Each number is 128 + 32 x the weight over its row's rms, rounded and kept within 0 to 255. Layers, rows and columns count from 0. The size above them is the row's rms in percent of the matrix's.

# layer 8 MLP up, 2560x640, rms 0.161, rows 406-432, columns 128-255
size [ 99 123 103  99  96  94 102  95 111 102 102 101  97 100 108  95 109  98  99 102  96 101 102 108 101  99 101]
[[ 97 137 185 125 107  86 149 135 151 107 172 152 124 188 148  90 152 179  77 146 100 172  91  76 123 124 119 107 133 193  77 115 134  95 132 154 177 137 162 198 139 155 131 202 151 176 130  83 138 158 100 146 141 131 126 182 116 192 118  72 104 172 113 103 132  56 122 131  82 165 134  98 149 101 105 122 132  88 121 170  86 225 112 152 115  71 143  72 107  98 105 132 107 104 114 151 137  84 158 101  99 163 136  68 112 128  79 108 129 147 121 117 132 137  80 162 129 158  80  87 116 154 131 215 161  96 127 104]
 [138 135 105 128 125 107 156 124 155 132 185 174 128  98 158 104 132 105 106 103 105 126 140 123 206  98  58  95 117 198 145 177 114  90  72 145 133 169 182  69  66  96 111 181  88 137 145 145  88 133 122 107 151 150 137 127  74 144 123 155 144 167 142 171  95 110 151 162  82 174 138 113 139 144 130 128 119  78  86 104 143 192 178  70 170  90 102 162 155 172  69  75 130  86  74 107 135 141 119  59  88  84 137 154 154 191 123 153 186  89 122 129 139  99 119 112 201 124 131 148 164 160  63  56 112 174  89 118]
 [ 83  21 106 162  92  89 109 106 126 161 163 133 163 147 105 161 117 129 127  76 118 162 140 135  87 120 176 128  83 130 131  67 145 115 127 184 138 130 135 173 131  92 157  95 105 138 100 143 200  87 142  92 117 130 150 156  82 161 120 192 113 128 135 155 153 115 122 118 189 141 136  86 117 124 164 100 119 112 118 152 139 102 186 148 125 149 154 129 206 101 178 189 129 149 113 161 170 116 121  85 139 123 151 140 148  89 206 134 161  99 135 106 158  66  91 130 138 161 126 111  98 152 180  93 139  93 127 165]
 [118 200  96 135 115 119 102 134 100 170 137 135 108 151 201 141 151  97 139 102 142 150 166 214 147 138 120 148 183 129  94 114 112 140 143 126 159 161 108 105 108 115 135 189  94 117 114 121 129 163 145  73  58 117 124 125  73 179 122 170 142 129 108 161 124 145 137 160 141 106 152 113 167 102 134 104 101 148 127 114 148 141  99 104  86 114 128 143 118  84 174 147 182 104  84 117 166 137 114 148  73 141  94  96 149 175  30 191 143 127 103 181 174 190 161 106 137 121  95 118 152  92 126  63 148 180 107 140]
 [157 150 135 167 145  87 163 126 106 141 149 134 142 131 139 168 102 138 159 117 144 119 141  70 141 193 123 157 133 110 106 129 150  99 130 150 161 113  92 111 127 106 101 151  92 151 161 131 117  77 110  90 177 169 159 113 100 173 134 127 117 152 167 131 134 145 132 134 172 147 132 103 122 176  76  99 113  73  55 139 135 163 139 120 141 194  87  76 160 149 108 137  98 123 121 158 135 114 167 162 175 165 143 124 128 168 129 161 131 161 167  94 152 115 112 156 144 119 170 117  54 138 185 141 125 159  92 107]
 [137 142 158  96 143 115 124  95 164 188 138 138 193 127 148 119 138  91 108  85 141 125 110 144  97 200 127 148 125 125  86 137 131 134  94  69 133 145 118  68 114  93 140 113 158 120 112 137  77 123  75 160  89 116 124  95 125 154 119 142 131 159 106 134  74 155 105 112 137 128 151 190 154 127 175 145 152 118 115 154 128 146 107  86 130  39  92 153 212 200 120 180 134 164 149  88  90 130 118 128 128 158 115 147 176 165 142  95 113 197 134 194  73 108 156  89 184  76 104 165 154  89  86 141 184 163 161 129]
 [145 107 135 146  90 129  87 117 147 175 146 123 151 163 107 123  97 116 168 108 128 144 118 117  90 117 159 167 124 121 136 124 134  80 164 153 112 115 142  92 137 146 173 100 175 125 148 121 142 152 120  31 175 148  92  97  97 157  87 115 153 127 136 163 183  65 115 190 148 168 147 181 100 122 128 223  68 126  95 164  89  84 149 103 100 108 117 128 130 158 177 188 133 160 127 154 120  73 108 152  54 122 182 155 135 121 143 124 200 166 146 149 124 197 143  76 131 128 152 151 138 129 188 101 143 143 110 146]
 [ 97 167 142 159  83 124 182 170 155  62 133  96 148 156  89  78 133 133  93 175  95 141  86  53 132 114 120 169 175 135 131 120  73 123  84 141 134 132  87 153 139  93 148  84 149 181 125 166 119  91 130  82 115 160 126  80 169 141 110 144  95 140 165 117 183 124 136 143 145  77 156  94 132  48  57 146 124 182 144 135 115 106  97 166 189  54  97 152 126 165 145 129 116 135 172  79 166  98 157 162 113  36 125 197 134 127 131 175 137 126  90 183 108  71 127 122 153  58 106 124 111 156 139 117 144 122  85 142]
 [131  91 150  69 103 132 122 126 135 144 131 102 118 171 187 124 103 135 103  75 128 126 114 109 131 132 140 136 159 113  88 156 129 158 101 130 102 140  93 161  75 149 147  36 142 120 129 148 188 152 164 185 131 127 145 125  84 131 114 138 143 107 137 202 137 183  99 118 160 118 132 122 154 141 117 105  75 142 159  96 144 164 163 124 116 129 113 103 120  53 146  71 170 160  89 138 115 161 173 155 143 138 129 181 128 150 141 104  44 125  85 148 144  89  59 135 235  98 117 148  74 130 143 128 127 141 174  94]
 [150 161 159 173 131  91 166 116 157 141  97 213 133  96 104  76 211 135  96 175 115 162 139 144 126 164 151 162 166 147 155 122 148  97 122  94 154 158 117  63  59 100  80 152 107 148 137 144 126 116 137  90 137 103 153  89  51 111 107 149  99 146 107 107 142  57 136  97 189 112 133 140 101 121  84 131 127 192 180 129  48  76 144 117 121 158 179  93  76 129 160  75 136  64  45 123 186 186 129 132 105 149 129  77 112 129 171 160 154 125 135  83 148 125  92 139 149 142 163 134  52 122 168 125 112 149 121 101]
 [160 141 108 106  98 146 132 155 137 138  67 147  61  52  54 119  91 137 148  94 124 126 117 107 169  94  72 120 177 154  74 153 105 166 119 104 169 112 127 101 121 145 122 150 115  91 131 150 145 145 106 130  92 116 171 136 131 122 150 155  79 132 110 106 127 159 118 135 158  74 142  84 143 111 112 109  76 133 151 119 162 184 126 120  98 160 190 144 156 127  91 156 163 145 153 172  85 127 124 122  87 116 175 107 131 137 138  95 151  43 132 137  73 158 148  73 140  82 128  88 203 160 163  96 130 187 158  95]
 [128 186 128 166  89 103 107 142 150  98 144 198  91 125 129 134 127 106 180  77 113 131 112 110 122 149 144 121 157 100 137 132 115 120 151 158 128 122  95 129 134 103 174 178 180 112  82 150 128  93 136 197 129 150 170  82 109 157  95 163 104  89 108 126 177 111 129 161  88  87  98 161 132 107 105 202 132 144  72 112  73 121 109 136 124 100  34 108 118 141 121 132 169 116 142 133 133 132 102 124 160  58 156 146  94 108 146 123 132 174 117 122  67 254 114 114 180 119 158 144 155 112 156  98 132  56 105 115]
 [173 113 106 126 108 131 155  82 105 124 136 151 117 103 134 128 119  94 184 166 105 174 163 130  83 123 206  99 107 162 121 110 151 128 181 141 132 135 115 140  76  94 172 190 108 138 133  86 109 134 152 128 142 112 110  91 126  87 127 114 158 120 108 144 109 144  97 183 147  67 102 188  58 162 116 140 135 136 127  83  98 147 127  86 120  98 110 150 145 147 157 129 128  67 185 127 122 139 140 109 143  97 191 158 104 115  86 133 102  93 147 121 139 146  94 164 123 114 141 117 137 177 183 106  93 113 121 154]
 [119 115 144 126 140 199 175 127  97 103 124 169 168 195 107 134 112 128 101 175  92 173 153 122 148 145  98 167 130 136 172 131 151 164 102 106 109 147 140 133 163 100  87 177 127 159 135 129 178 120 158 107 110 127 109 186 125 114 147  99 178 168 174  72 177 173 170 148 121 152 167 116 129 103 118 137 161 109 102 118 218 110 143 125 136  73 155 114 121 176 156 149 105 110 123 138  92 123 180 106 185 124 127 140 206  65 135 180 112  72 136 132  56 123 131 117 144  81 119 117 126  90  86 110 161 113 123 175]
 [121 187  83 107  86 193 141 110 122 115 133 154 158 177 186 136  93  74 124  80 110 167 160 141 143  75 179 176  71 115 129 120  97 149 106 151  86 103  74  95 113  88 121 109  88  75  72 150  84 141 122 129 127 150 138 111 149  97 104 171 112 109 155 118 124 100 109 123 126 151 107  57 133 132 137 147 154 132 140 146  82 110 105 200  38 137 129  79 116 106 147 153 109  75  82 155 142 105  67 189 121 132 112 174  83 107 108 124 124  84 173 123 110 162 126  73 111 151 165 160 145 146 119 119 163 121 118  46]
 [ 88 130 139 113 124 156 150 152 163 157  95  94 118 152 122 114 136 184 120 142  82  89  70 113 102  97 105 117  78 114  64 102 116  74 141 124 164 107 151 169 101 128 162  80 178 124 193 102 105  98 181 156  87 139  84 102 145 155 175 152 141 115 104 166 126 138 120  26 168 152 165 120 123 110 154 132 151 153 108 165  75 103 134 123 166 165 130 135 160 196 180 165  81 131  83 100 143 141 207  86 168 187 110 114 156 144  93 126 156 135 112 149 135 171 146 112 137  98 101 185 172  86 113 102 106 159 157 105]
 [160 105 118 133 140  74 151  93  96 161  93 158 109 144  69 173 107 160 114 172 157 161  82 151 156 120 124  94 144 144 119 104  95 164 133 150 181 155 128 147  92 135 168 147 126 176 111 119  71 191 171 126 149 101  97 132 145  80  89 107 145 123  97 111 119 112  96 138 149 163  78 162  90  72 121 126 133 152 126 139 139 172 173 117 104 103 130 129 207 132 127 123  99 151 144 151 129 118 140  85 130 153 138 107 119 140 172 139 111 111 115  86 187 166  89  93 102 109 113 135 148 151 154 109 138  77 129  82]
 [111 154 154  71 103 139 131 157 111  58 165 149 111 140 242  73 106 122 188 149 138 127 139  91  71 182 132 116 141 138  75 227 127 137 148 137 103 102 134 133 105 201 184 164 140 178 124  89 159 133 110 150 166 125 133 138 103 144  93 140  99 169 121 135 185 134 116  99 148 104 117 108 160 138  73 126 125  77  94 119 174 138  91 126 140 117  80 137  99  97  84 139 186 142 171 153  77 176  92 110 109 138  81 161 139 122  94 137 133 155 160 139  62  96 149 114 159 145 152 122 142 105 128 109  88 189 135 116]
 [ 72  95 158 109 113  99 141 120 164 130  76 103 145 131 145 125 110 120 147 131  91 132  74 147 124  83 163 102 169 130 137 190 138  97 148 117 168 146 156 149 141 147 142  89 108 108  92 108 192 171 153 136  84 135 146 119 136  77 117 177  81 129 131 170 146 121 173  78 141 149 118 123  98 102 180 161 160 151 121  89 164 101 159 137  92 116 189 182  98 137 173 113 172  95 131 103 110 107 127 177  92 112  71 152  89  77 117 171  76 152 184 116 134 174  51  98 104 122 109  51 121  98 119 145 173  51 165 163]
 [121  89  19 134 104 124 180 164 160 144 133 141 195 127 136 143 213 158 103 134 112 108 151 137 106 122  82 134 162 140 170 121  69 128 115  84 170  70 151 141 144 132 144 139 129 102  99 170  89 157 149  78  63 172 210 123 140 145 146 136 178 106  97 105 109  94  81 116 146 132 133 136  92  94  96 136 129 136 153  73  92 162 103 131  80 120 134 198 107 137  69 149 153  66 123  96  36 135 172  77 123  78 128 126 131 169 105 126 171  87 173 108 152 181 137 130 136 123 104 123 103 162 136 106 144 145 144 153]
 [165 182 130 119  87 149  94 103 151 123 146 185 160 116 142 128 174 136  99  87 115 120 150 132 155 149  83 163 186 144 124 100 121 167 127 122 197 181  95 117 158 188  99 147  97 170 156 122 157 128 158 116 164 124  79  98  94 144 130 166 141 120  60 154 123 106 146 159  96  86 185  98 145 133 164 159 130 145 125  85 128 172 112 152 123 117  96  79  80 100 125 122  93 159 144 154 157 149  93 134 138  60 148  98  61 109 150 146 126 125  96 121  97  76 148 114  73  97  87 144 112 114 141 113  83 156 109 123]
 [134  91 119 135 166 144 116 160 177  77 146 171 121  80 196 164 149 134 176 138 123  83  97 156 112 103 123 177 110 158 128  98 106 131  56 147  58 123 164 133 139 143 118 138  95  60 167 119 141 141 120 151 132 112 116  97 139 115 163 115 129 131 129 112  88 147 110 166 171 154 103 130 165 112 145 107 121 134  88 149  90  96 168 158 109 121 124 118 154 105 108 139  86 184 187 118 101 150 100 153 137 169  90  87  91 117 126 101 144 141 138 120 139  97 130 146 137 126 150 133 120  95 114 147 135 129 189  78]
 [157 115 185 157 141 153 115 155 114 164 115 113  95 111 134 118 118  95  69  75 156 114 133 126 141 111 158 160  79 134  30 142  19 105 150 169 108  99 169 136 107 111 132 111 119 157 162 122 129 148 146 168 132 206 125  67 104 148  90 167 104 118 121  97 120 128 145 131  90 126 124 114 135 113 139  72 118 108  91  89 115  60 101 136  89 132 153 121 123  82 128 159 106  92  86 140 180 139 115 156 141 117  91 125  96 134 150 119 179  92 110 174 145 126 134 112 218 149 152 154 156 121 110 170  97 103 129  92]
 [142 149  71 121 131 124  90 115 146 144 173 171 221 110 178 164  93  78 121 121 113  76 180 137 159 164 119  93 109 110 120 142  74 147 148 134 122 117 108 111 172  95 177 101  90 220 132 110 106 159 150 109  77  95 138 199 114  93 127 157 115 130 111 136 105  99 143 107 157 102 129 145 174 108 218 176 107 153  71 103 142 162 133 112 210 108 110 120  91 200 147 160  68 155 134 111  85 154 140 119  76  78 134 117 144  79 106 138 147 140 130  74 121 126  97 136 108 102 153  59 103  78 140 112  98  89 110 144]
 [162  93  91  44  90 180 177 142 123 145  46 136  90 127 169 127  94 111 114 147 115 148 114  96 131  69 111 146 141 185 184 211 141 131 116  70  62  81 100 165 143 122 120 174 162  93 101  91 159 120 177 137  88 136 139 142 109 103 151 157 105 168 171  56  95 148 173 106  85  87 157 138 180 160 121 104  79  92  86 115 153 153 139  85 123 129 135 105 128 103 105 138 116 125  87 128 102 107  92 127 163 104  78 137 124 129  76 140 112  89 107 117 113  93 137 174 135  92 191 141  99 156 118  75 173 180 134 117]
 [144 174 141 148 182  65 139 155  92 134 161  84 121 107 104 160 132 168 116 126 182 120 137 104  83 136  68 147 135 127 139 120 112  68 172 140  99 120 143 148 144 169 144 115  93 127 126  68 134 139 141 178 103 140 147 109 143 141 138 148 129 110 126 125 142 146 116 121 107 164  51 132  96 151 114 203 105 148 148 162 124 147 126 112  96 182  96  67  87 166 114 175 130 178 141 152  87 126 101 145 225  97 115 137  61 133 143 109  82 124 128 164 113 161 100 128 158 144  94  68 165 132 139  64  73 165 152  85]
 [ 65 148 145 186 100 150  90 169 136 170 157  67 118 126 106  69 122 124 149 123 182 126 174 137 147 149 115  94 129 118 136 138 104 100 140 166  93 125 128 158 184 136 125 146  97 123 172  96 129 119  82 101 185 186 119 160  90 112 122 145 158 158 135 170 106 159 127 135 149  68  98 107 141  98 118 127 123  76  72 179 110  87 182 128 137 125 193  99 136 118 197 100 141 157 218 110 136 121 148  46 107 193 129  86 133 123  83 191 136 124 112 130 137  44 102 126  85 141 129 111  81 159 173  99  83 107 115 104]]
# layer 8 MLP down (transposed), 2560x640, rms 0.0429, rows 406-432, columns 128-255
size [104 132 101 102 102  96  97  97 113 101 101  99  97  93 106 102  92  97 100 102 101 107 101 103 104 100 103]
[[125 156 102  51 134  92 157 148 134 103  87 101 100 148  82 106 116  85 160 100 119 147 128 142  73  92  87 125 100 103 148 191  99 100 162 104 142 138  79 148 112 134  94 110 137  89 114  86 146  48 129 153  44 107 132 103 119 137 181 128 105 137  97 102  98  61 126 137  85 199 155 130 114 143  79 114 116  82 133 141  95 157 127 150  97  93 116  57 119 124 151  95  95 135 157 124 110 134 121 129 136  97 152 179  93 155 157 115 128 130 107 133 104 144 140 121  76 180 131 118 130 168  94 145 136 173 128 129]
 [125  97 135 118 136  53 134 168  72 100 171  87  75  91 125 140 135  91 129 109 118 121 183 129 151  71  75  95 133 162 146 120 182  64  98 123 137 130 206 121 127 105  83 180 107 109 121 152  84 154  82  95 100 173  97 151 142 152 198 132 133 142 101 164 167 136 120 157 109 197 161 108 144  77 157 150 129 145 129 122  90 171 206 162 123  97 157 176 161 145  61  59 192  84  49 116  91 135  46 122 123 110 132 170 115  82 108 190 146 117 117 129 103  63 105  92 175 126 152 133 108 124 108 103  79 147 122  90]
 [ 91 127 132 180 112  98 163 167 108 192 142  82 141 122  96 119 113 154 162 186 142 161 134 132 111 123 145 122 106  77 174 138 159 179 123 162  83 150 149 159  88  58  68 117 124 101 154  64 148 103  76 151 198 140 155  97  76 128 131 133  92 159 197  94 130 111 108 153  99 145 117  94 154 184 144 129 124 104  96 112 158 137 173 116 127  75 183  87  96 117 128  88 103 153 144 116 179 120 179 147 129 161 144 130 178  97 111 111  70 122 121 158 139 162 178 127 148  98 191 173 161 139 119 132 135 121 181 115]
 [126 142 133 116 123 137 146 138 150 137 110 118 129 151 210 160 165 106  66 167  67 134  75 137 118 104 138 100 151  71 119 123 124 118 138 135 136 106 125  95 136  91 129 118 113 111  93 124 185 153 152 142 140 126  92 199  89 166  68 143 149 134 152 181 137  59 121  88 153 139 126  71 168  50 125 117  94 146  93 106  87 179 144 104 120 115 195 104 108  65 119 166  94 114 157 103 157  99 123 148 148 184  91 136 103  71 151 153 149 148 167 115 104 108 110  61 107 168 136 179 161  48 128 102 120 133 114 121]
 [101 126 123 118 137 163 134 173 185 126 151 108 164 117 101 146 134 174 122 107  74  99 153 222 129 142  94 105 111 151  27 107  90 103 140 159 113 160  83 133 154 170 102 141 170 202  89 133 170 149 108  96 106 146 115 109 139 167 171 121 152 146 130 105 139  96 155 181  34 137 108 111 137 157 172  95  91 172 164 159 156 170 153 131 146 107 163 147 176 163 109 116 107 173 174  69 123 153 142 130 104  65 134 155 165  51 117 120 113 141 183 131 109 133  79  72 145 120 149 110  95 127 160  86  92 180  84 145]
 [125 164 143 142  80 115 108 132 185 185 115 128 145 123 132 166  84 106 157 143 115 158  84 137 172 104 150 112 115 154 136 183 151 114 169 133 167 165 183 104 117 130 120  89 166 125  78 187 154 129  84 130  58  78 131 146 148 168 114  75 170  74 175 139 123 150 123 168 130  97  97 102 120  65  63 164  98 168 154 122 122  71 104 160 139 161 153  82  87  78 161 117 134 110 163 129 100  62 138  78 193 130 104  76 152 115 165 138  45 137 130 101  78 137 172 147 116  61 140 139 147 132 168 102 113 110 135 163]
 [174 143 136 164 112 126 100  83 169 148 128 168 129  98 122 142  99  71 187 135  72  65 151  96 174 177 158 165 111 114 120 129  65  93 150 129 131 167 132 163 136 183 118 173 164  82 105 155 113 143 129 164 137 101 138  93 146  98 201 133 170 228 115 116 125 110 147 130 144 154 136 105  80 102  79 138  93 173 113  93 162 137 137 121 125 179 192 117 137 163 155 149 136 180 105 141  93  99 118 156 102 167 130 138 153  89 154 167 196 156 109  86 122 170 170 129 182 121 109 111 128  90 153 129 136 155 139 160]
 [112  98 162  96 146 111  97 176 158 134  99 101 138  97 206 131 155 130 128 140  93 161  96 154 119 192  99 106 161 155 126 160 104 136 155  94 126  47 171 131 110 158 153 161 167 109 146 123 145 111 142 106  88 115 120  99 166 172 107  76 154  85  85 207  68  82 146 113 121 144 115 156 112 116 167 144 150 138 108 108  93  77 107 131 166 183 148  90 159 126 170 128 114 153 121 123 185 164 156  97 126 128 123  90 106  84 143 103 146 174 132 114  91 148 170 115 139 169 109 139 138 144  86 104 116  78 138  74]
 [180 109 148  94  99  95 141 108 196 168 168  59 124 180  58 171 126 189 141  72 155 114 114 181 141 155 129 140 133 111 120 136  89  94 111 142 111 125 177 189 155 136 133  72  94 150 111 177 121 152 123 160 138  98 180  86  60 140 163  76 106 183 154 142 115 171 116 123 129 106 133 117 131 102 112 106  75 196 150 128 144 149 157 160 171 129 101 132 100 145 156  91 147 118 141 173 126  88 126 107 176 140 125 187 121 180 123  82 121 130 118 142 147 143 115 139 167 112  72 128  74 146 111  96 166  79 103  92]
 [ 99 196 110  73  99 131  98 119 136 167  89 149 166 108 169 117 163 151 149  79 117 179 151 175 109  80 146 168 181  88 169 120 140 115 100 157  72  74 145  93 135 127 105 134 144  96 171 118 145  73 155 158 112 107 139 152  78  80 134 158  95 162 176 106  68 121 135 121 138 107 115  85 114 108 117  92  68 171 105 149 142 112  94 126 150  52  85 108 114 127 122  62  66 125 152  95 151 147  95 122 129 141 162  99  85 141 147 149 139  98 118  77 143 153  80 184 147 185 175 190 119 163 154  64 102 108 128  99]
 [102 142 136 101 170 155 107 134 172 142  97  82 116 150 134 127 127 159 188 131 112 108  93 113 128  93 115 135  72 151 104 169 147 133 125 100 164 178 225 149 152 167 109 107 128 120  79 121 132 115 132 107  84 119 147 119 188 132 177 137 158 119  90 104 111  99 105 190 103  97 134 159 125  76  92 102 183 106 141  75 159 181  99 130 114 148 146 121 185 203 149 129 107  87 122  90 129 133 104 133  72  62 103 110  37 121 129 107  96 107 138 145 152 134  81 114 142  92  73 111 118 187  97 116 183 158 132 158]
 [121  54 155 118  91 114 129 135 144 126 135 108 144 103 116 122  89 130 157 129 132  75 138 158 129 132 136  97  70  90 192  74 105 101 147 135 118 104 139 112 174  98 125 156  78 100 111 239 108  89 112 142 130 144 128 118 128 147 107  90 122 160 143 114 163 189 107 119 106 102 111 130  82 151 117 103 117 121 135 140  80 175 123 161 120 102 138 128 123 160  95 122 150 165  29  66 152  98  83 154 130 177 223 160  98 219 146 122  94 154 141 159  59 140 135 134 133  91 143  54  97 154 143 123 138 139 150 116]
 [147 150 150 110 146  96 124 137 230  93  65 115 134 171 102 163 121 164 110 126 150 140 141 105 110 166 107 111 178 180 173  93 103 131  64 122  94  88 111 126 125 123 159 122 121  72 197 174 152 186 135 122 123  96 103 130  89 166  72 185  93 118 138 125 151 129 149 181  76 154 154 127 159 139 153 211 100 105  99 135 127  88 150 107 146 159 120 145 163 109 168 150 141 136 107 131  67 129 141 159 105 153 143 147 113 116 119  78 195  94 130 110 181 119 141 109 153 125 149 216 148 158 149 159  90  88 132 113]
 [105 137 175 166 122 168 178 179 111 141 137 126 120 102 163 131 140 135 152 123 132 199 139 148 120 120 180 163 110 125  85 116 108 132 192 126  81 151  93 126  82 120 132 141  97 120 129 142  75 117 135  83 160 153 105 130 140 183 119  29  99  93  68 110 110 102 124 121 115 132 119  94 133 144 146 152  92 153 141 186  72 160 126 150 138 164 129  79 113 134 151 136 125 145 158 102 165 105 172 120 151 140 184 159 150 147 120 121 110 157 138  88 154 162 182 186  77 105 150 100 100  71 121 152 135 112 118 122]
 [167 133 147 192  99  89 101 125 119  79 136 118 137 121 145 194 134 164  43 117 102 179 103 133 154 149 121 117 152 141  90 145 153 157 134 172 103 111 181 105  96 121 124 141 107  85 120 161 152 119 156 109 170 115 107  20 114 123 119 115 183 146 123 153 121  97 102 116 139  97 109  82 191 153 153 173  99 122 119 116 136 105 111 128 152  96  88  62 145 156 139  91  82 130  82  68 157  39 158  93 132 119 124 121 125 138 143 138 117 142 157 120 138 121 114  92 115 111 135  75  97 172 142 135 116 118 168 150]
 [171 157 116  80 174 130 123 106  80 107 176 104 134 109 143 144 114 146 175 137 115 112 128 141 164  93 132 163  93 145 150 126 145  64 129 141  67  97 138 136  79 141  66 103 136 129 145 162 133 113 122 127 121 101 109 140 167 144  91 127 200  89 106 152 153 137  26 132 103  87 152 133  56 154 119  60  79  64 135 127 140 121 173 127  95  88 110 129 104 134 120 181 140 156 143 115 131 115 112 132 156 116 109 132 126 104 170 163 104 166 181 167 164 138 208 132 141 182 159  67  77  87  69 152 129 135 103 135]
 [138 109  92 149 117 164 151 140 138 146 101  85  76 130 249 123 154 152 135 117 124 157 138  97 140  58 107 192  81  95 128 120 136 104 120  96 113 117  50  95 129 101 101 114 116 161  79 110 107 147 119 119  95 128 117 124 130 112 108 121 133  84 128 121 118 135  91  74 118  85  44 121 161 145 151 172 118  69  96 104 113 126 140 145 104 160 133 113 183 111 103 158 122 165 104 137  73 141 131 144 106 144 143 177  96 132  98 114 155  92  79 130 138 117 153 153  77 137  97 157 127 139 137 122  98 113 124  95]
 [ 89 130  82  67  99 156 145  83 105 112 106 153 135 116 177 117 124 151  60 165 175 138 113 144 110 103 162 160 179 172  93 108 140 101 167 100 177  85  80 138 151 151  84  84 111  79 166 165  92  82  96 138 121  86 111  96 102 129 138 133 161  98 142  95 109 108 126  83 110 152 128 117 131 107 152  85  89 128 156 206 173 110 152 168 175 120 110 106 149 100 112 139 140  66  65 118 154 137 138 171  80  87  84  71 132 111 139  60 145 103  73 154 104  70 101 112  91  82 133 146 142  88  81 125 131 166  90 150]
 [133 159 105 139 135  72 126 165 126 149 103 133 127 115 131 122 141 140 136 135 121 179 116  76 138 146 119  64 110 119 122 117 151 163 121 139 182  99  93 138 133 124 181  94 108 189 125 157 157  99  90  87 144 148  96 104 170  89 110 112 108 129 141 131  97 137 104 143 166 109 105 151 211 175 109 151 126 137  71 102  83 114  97 130 179 143 180 117 108 139 116 141 119 125  61 164 172 122 116 101 110  72  70 165  65 114 111  74 111 112  92 126 130 133 126  90 120 100  92 160 172 106 171 118 154  97 150 113]
 [106  98 126 130 124 120 122 188 140 128  65  88 143 128 131 136 173 118 103 150 143 106 132 124  99 167 153 112 107  97 160 146 134 169  99 107  41  95 142 124 101 141 120 139 105 121 129 122 131 130 144 117 128 142 129 129 118 150 127  75 145  82 113 145  45 138 128 136 143 112 141 116 108 165 128 157  39 114 120 148  52 181 105  80 117 152  98 102 102 154 108 108 161 114 125 200  78 153 127 152 126 152 101 123 149 207 112 109 149 103 183 103 138 120 125  97 179 135 133 132 156  80  76  95 146  80 111 125]
 [149 102 148  81 163 139 137 129 152 127  89 153  93 145  96 139 197 117 141 117 138 128 116  93 117 109  80  70  83 114 110 124 126 127 145 158 204 122 114 148 115  89 104 145  87 109 160 169  97 155  69 172  98  95  94 131  81 125  95 113 131 151 135  97 125 107 167 121 173 120 145 163  78 159 107 100 129 114 161 137  97 147 113 176 156 143 180  93 136 155 162 100 130 103 156 118 129 133 144 128 163 144 129  92 162  86  89 147 154 146  92  99  98 103 127 103  94 153 117 130 105 124 166 152 212 145 128  71]
 [130  75 148 143 138 143 113  85 105  73 135 209 132 118 238 160 145 149 150 156 160 107 137 134 157 143 186 146 162 102  99 112  87 105  99 122 128 142 139 166 107 145 157 177 134  89 220 150 118 109  93 102 131 125 128 150 103 143 109 163 148 114 162 121 122 109 110 146 142 109 103  70 156  84  90 147  69  55  95  70  89 108  99 134 167 176 117 112  59 150 116 181  61 171 109 177 115 185 119 164 137 170 147 108 136 166 128 117 129 103 117 106 136 123 179 140  76 126 152 171 164 102 164 141 113 103 134 137]
 [114 133 138 101 163 157 207 161 129  93  88 166 176 188  70 165 105  61 131 155 114 117 134 152 149 116 130 146  77  52 144 106 163 158 124 137 134 141 143 135 129 135 139 120 151 122 120 123 122 163 127 132 133 158 139 122 178 186 157 120  92 115 159 111 126 128 132 163 114 126 120 178 171 128 147 130 127 147 157 138  74 109 129 118 130 118 101 153 102 117 125 142 146 160 135  24 202 105 139 141 152 227 135  93 157 153 150 125 116 155 100 165 175 142 103 118 119 134 147 116 106  71 104 111 211 133  98 126]
 [141 144 163 112 160 137 114 126 149 214 126 129 104 138  25 155 154 108 105 133 155 104 109 160 144 159  94 110  71 181 141 185 112 134 112 134  80  82 160 175 140 135 130 118 144 150 139 149 161 133 103 140 139 138 164 125 123  94  75  87  73 128  98  54 151 124 163 118 161 117 161 158 130 104 127 128 135 184 101  89 115 173 144 175 184  91 133 127  84 107 125 168  99  90 105 190 114 196 119  75 102 141 114 127  94 118 114 118  77 141 140 118 147 126 112  71  67 143 146 136 115  31  71 173 180 127  86 138]
 [143 155 133  69 124  99 191 147 125 103 143 110 136 151 105 241 130 136 117 148 149 154 138  85 162 125  94 182 168 178  86  98 135 133 133 148  98 153 165  97 155  65 116 126 125 124  93 171 154  93 133 181 130  65 152 102 157  72 128  94 142 144 124 148 137 111 106 122 100 124 194 110 112 135 129 162  86 133  67 131 143 112 142 136 120  72 159 161 160 155  84  92  93 103 108 122 119 142 108 119 121 126 126 108 149 128 140 126 110  35 162  76 124 180 116 112  91 108 199 125 109 146 122 125 164 168 163 151]
 [145  56  83 144 142  86 153 147 132 137  85 134  94  75  76 163 118 154 132  98 144 106 136 129 102  78 112 105 158  80 156 113 146 155 131 134 106  95 165 144 101 190 135 156 109 140 139  97 104 108 121 124  54 102 144  90 160 143 122 139 153 115 134 124  56 108  84  95 127 137 124 133 118  95  88 167 181 140 196  50 154 143 142 172 180 151  85  80 181 142 128 131 121 120 181 145 173 100 134  93  95  64  96 109  99  75 149 156  56 109  83 149 132 149  71 164 132 122 134 119 120 151 171 135  99 146 124 134]
 [ 83 112 108 128 132  94 158 118 134 171 123  96 169 119 132 115 182 173 165 128 145 107 154 179  78 112 127 119  94  68 108 140 132 151 110 145 155 131  85 159 148 179 110 144 204 130 131 125 167 132 145 154 154 158 135  86  97  93 124 154 106 109 106 109 158 136 158 132 113 157 133 152 122 136 144 119 138 134  83 102 116 153 163 123  76 126 134 120 219 111 103 133 142 147 133  95 124 136 130 130 167 168 136  98  90 178 157 105 165  92 160 132 150 161 101  92 144 114  84 161 122 173 187 142  50 123 182 139]]